Each number is 500 + 25 x the weight over its row's rms, rounded and kept within 0 to 999. Layers, rows and columns count from 0. Numbers have three digits each. The size before them is the row's rms in percent of the matrix's.

# layer 4 MLP down (transposed), 1792x448, rms 0.0486, rows 489-501, columns 0-111
094:459480472513465461519492509509500525477458424484475466514469519535511526513511494512514479461496497542468485485475473545504500533494455531450452497456482474519417464517534492491503522453524500471490510514511494465448497479499537473474461412503510509477530513462486542509471463496502541483458524488502513508504483537463546522492491486475
096:499526506446463493475515506473527532506501470466484469527481488514503461514513533525482549524495505479466515482543480493501490546503500535508535472532459478464557503523484453492468471509510455500495525480499515485469529495484479527501539477501544514531480484461483536475532474502471489459490499533497522521536513465500468522498540506508
097:503502514555496485492512460532501470462500501514531517485515477526492486514497493476539495536497525492471513493491504500501512502493487492434499431473455475501465490487497505551516463508471462506483508479513471488442515515496483457498496543486510511515487507441503504436533488548479563478498528483485465495516503523443505515506540506513
098:482516519511468489502436474507548498540534481475512535463532510539519526511517454473507483535503505510545508523471533516489509540496510524443465511457525477519478466521504518480499504514534493464513504452540503465499486433497538477474517527521475480500496515499493523463491447515499480514525514528493510471516516502481490493514482496546
094:495497503506506471505499474520514484496515523504522494491517504517492492506492451477494443488490507487477522518535488489526504468506514492446506473485490441478526523542506503510500486501453507524489483458498486484482505395522513534466462498500492513503481525522548534525509495537474480503476523518492534499494489480503479491522527518453
103:535518475531474507507552495514482502482512529562480461528507508506521479487483558560490480505545500522495513475515574499518526505484481495489535479528501476483485532478512455487542506490516451502467501525541482502497493492479485538546523483483494510476489514517469482561518467499491490513492482505550497493513484470492467472486523491483
111:487505503505520507516514470485476569459507477531466459487545485539504471511514474483483470466508461515517509483501502498561460521490540499470493506495497518463489471496522487510530442505506503433510473521525511495488449466528501472499494442521478510507493487478492512551549504441461540441499496458514495477455490538545474475479503514463
107:504554538445506568496516539497533472534479457452491530480492444468459523476488486459567478470470511477562516503479494504503518473508482478523498510497473522504477497520496558456495491549526478477503497530493477468507453499532512495498471498480509521523520482505540524497458513514519480442516482503512461512475506502485505485487489528491
104:498498495471507478515497473552470510511507484488501515520498485502499474491518491497463549504496490471509487485520442489462479505442483467466472467485514495506535475516498533517512495500534535470503494498467477477540448509534525541503443505497502524491487509529517512509474479503471482500517518576509494515510439488472477496480508519499
096:446470486503518486490484485483532544467509472513506483457492482500468464511478534543513504511466500434517514494496554469481518517516493533472564482493527515512490518503501459498459508518507488512566508500526487558521502503455509466518454474448489524533498505517495490503509494487496520496519483482543491486490561474490516461527502487537
098:474499503542499495498504566521498509501543480452535490483531493452512536460518478509479491516555465530486550502520524482514521517483509509522475501505548553473499465483494549487515533508476518506508476507527547503479484510490517508458498561474464491461465515476469487564487459511514497485459497494532508456480540511529505523460494515478
098:516523517570497513429454506472475501526564472560495539482501501519482494497479468527499506505528486503503507489495473518520520491477491529469523467479509482512525522485521488484509527527519517479492517498519515462532517539501475505500475524494524503516476537484470471479488448513512466496538519480515482518499463479471500524477504502542
090:512500491488527508490480481555495540494501502496531515525505505508490522499496479489451481507487505451452504507471433467496477489465520493486512515493529509497531489488494495532503513505469535452503504475502405513517503495519498495493480504500469508536508491521495517523498511520501521507524498483503489474483500514485515519497579512525
# layer 4 MLP up, 1792x448, rms 0.0537, rows 490-501, columns 0-111
094:475496497467501455428467494497510509491462490528511493446506482463499528478486533484457476506525510515518461495493546447472517461475472523534506533494513499479509461553478511512457487520497524534530473482500512511488485540463498490483486501485479468522500485499501502534527483537504453522500511475530479533490477497510537522510534535470
095:503468521499495548522509497551507490478477541471489513481529469501496514480510477459508479444444478487499515515490521495454482505518504525519535478493504524485483458447537513468517476474532446489513462471518515517521533479472540492466513485539506484484494507497514481526466472524461505537491476474476516448515523518476526536517523501529
095:489502495474501506499511520480498499492535513468527478543537524526464495502493517510509531529510463506510520499495481485549486531500472498511466526526500502522479499513527495490482541449494473449496519525494508548557475488519495511519489487506517483461529497487476514483493506541536504529492520513501545481517477494475528501505504491549
091:523495517511486470492493493465529488476528493511493467499496514511498499468499477471515491488528517495502497531478488465569504509518535487498484500522503510432498516486423504480493499492517551575503524514469520494560497483486508464434489483520484516495517512507521493459467466471495469495467518472506504517505544490482524540507459529509
104:520500476494473506543496499501479516483490480516502495483470501480450523459464453476496504525489488506502497488524533542498503467494482519530480503541483465490512476489502471466523501476497478497483564494469479515549473501518536488487515480505474492470502513460514508540536480519491515527464466537494491520527471483463541493543478540498
112:517568532505460504490508490473473538484494490473495514481488503513516508493513513472490486517531522492516472514516481485483500453490520500549512496514536486507532449448484487466519480514511527489507504538469467522513477508498485488515494458499510514488481490462499506512487496543519517481525445491486539479465515466520507491457464500518
113:538488448536477493536493519499501478486483518488485482463494478487521482535476514536529478516464498540458480508488481477515499497549496501511524448552517526522480461499474461505481500495491484492514528493490475483491501504478491485474531549466503501504476463483498498498497531487506508532526464513568556556495547522461501579482509555525
098:524494480528509499551513504504491493500527520464472492477451493496514488508524474509454473476532474526510491502499508514500507522501510485551501486474548439478480492489534498458505491471533530492498461475511464493532487488464499537491512513448486516536499505467546481466521507467535468497517562514496491500501500480476451479515439499538
097:530538453545501484483538525476502492495439530484517518521469560467510462515498522516502532492472495487506514477500461539534474506498523503489532507561471480484532549504491498500490519494515490498509520531466498490524488505501460507468524528488545520494488498541487518474500526515492503479482488532501503511491490474485515513478541502512
092:488534476499509491474525495497523519494520484497495482520463479515471523478504493508535456483505498477496494503430509470502479509549542486525478501474529497501459484471521512499496462451500492503510541539491497501499483485499515482521511479475499435466492503482556531468471552509520529470481471517507508476473520489574515539504498489481
101:473537465477531447501484514497497491482551468542484517467470489503527477513484483534503536490461536547523488473523471529504459508472466565513466559547494514496480480531500458484544499471513535474498481540456463500499512490500519507467504540559523496499519521494491506468497467536466477529479492510504521491484479508467483538486448513487
088:468480521515485483471494541474492467538513512467477483516498517511512493515540508521522514522493517585493512490539539551482540488508446536520472553513472469439476520490528512463456491490495479574486503515494571466513476472490497472482487488483530467473523503470523508513500474485544471498495503511493503515532477452558470477517506492516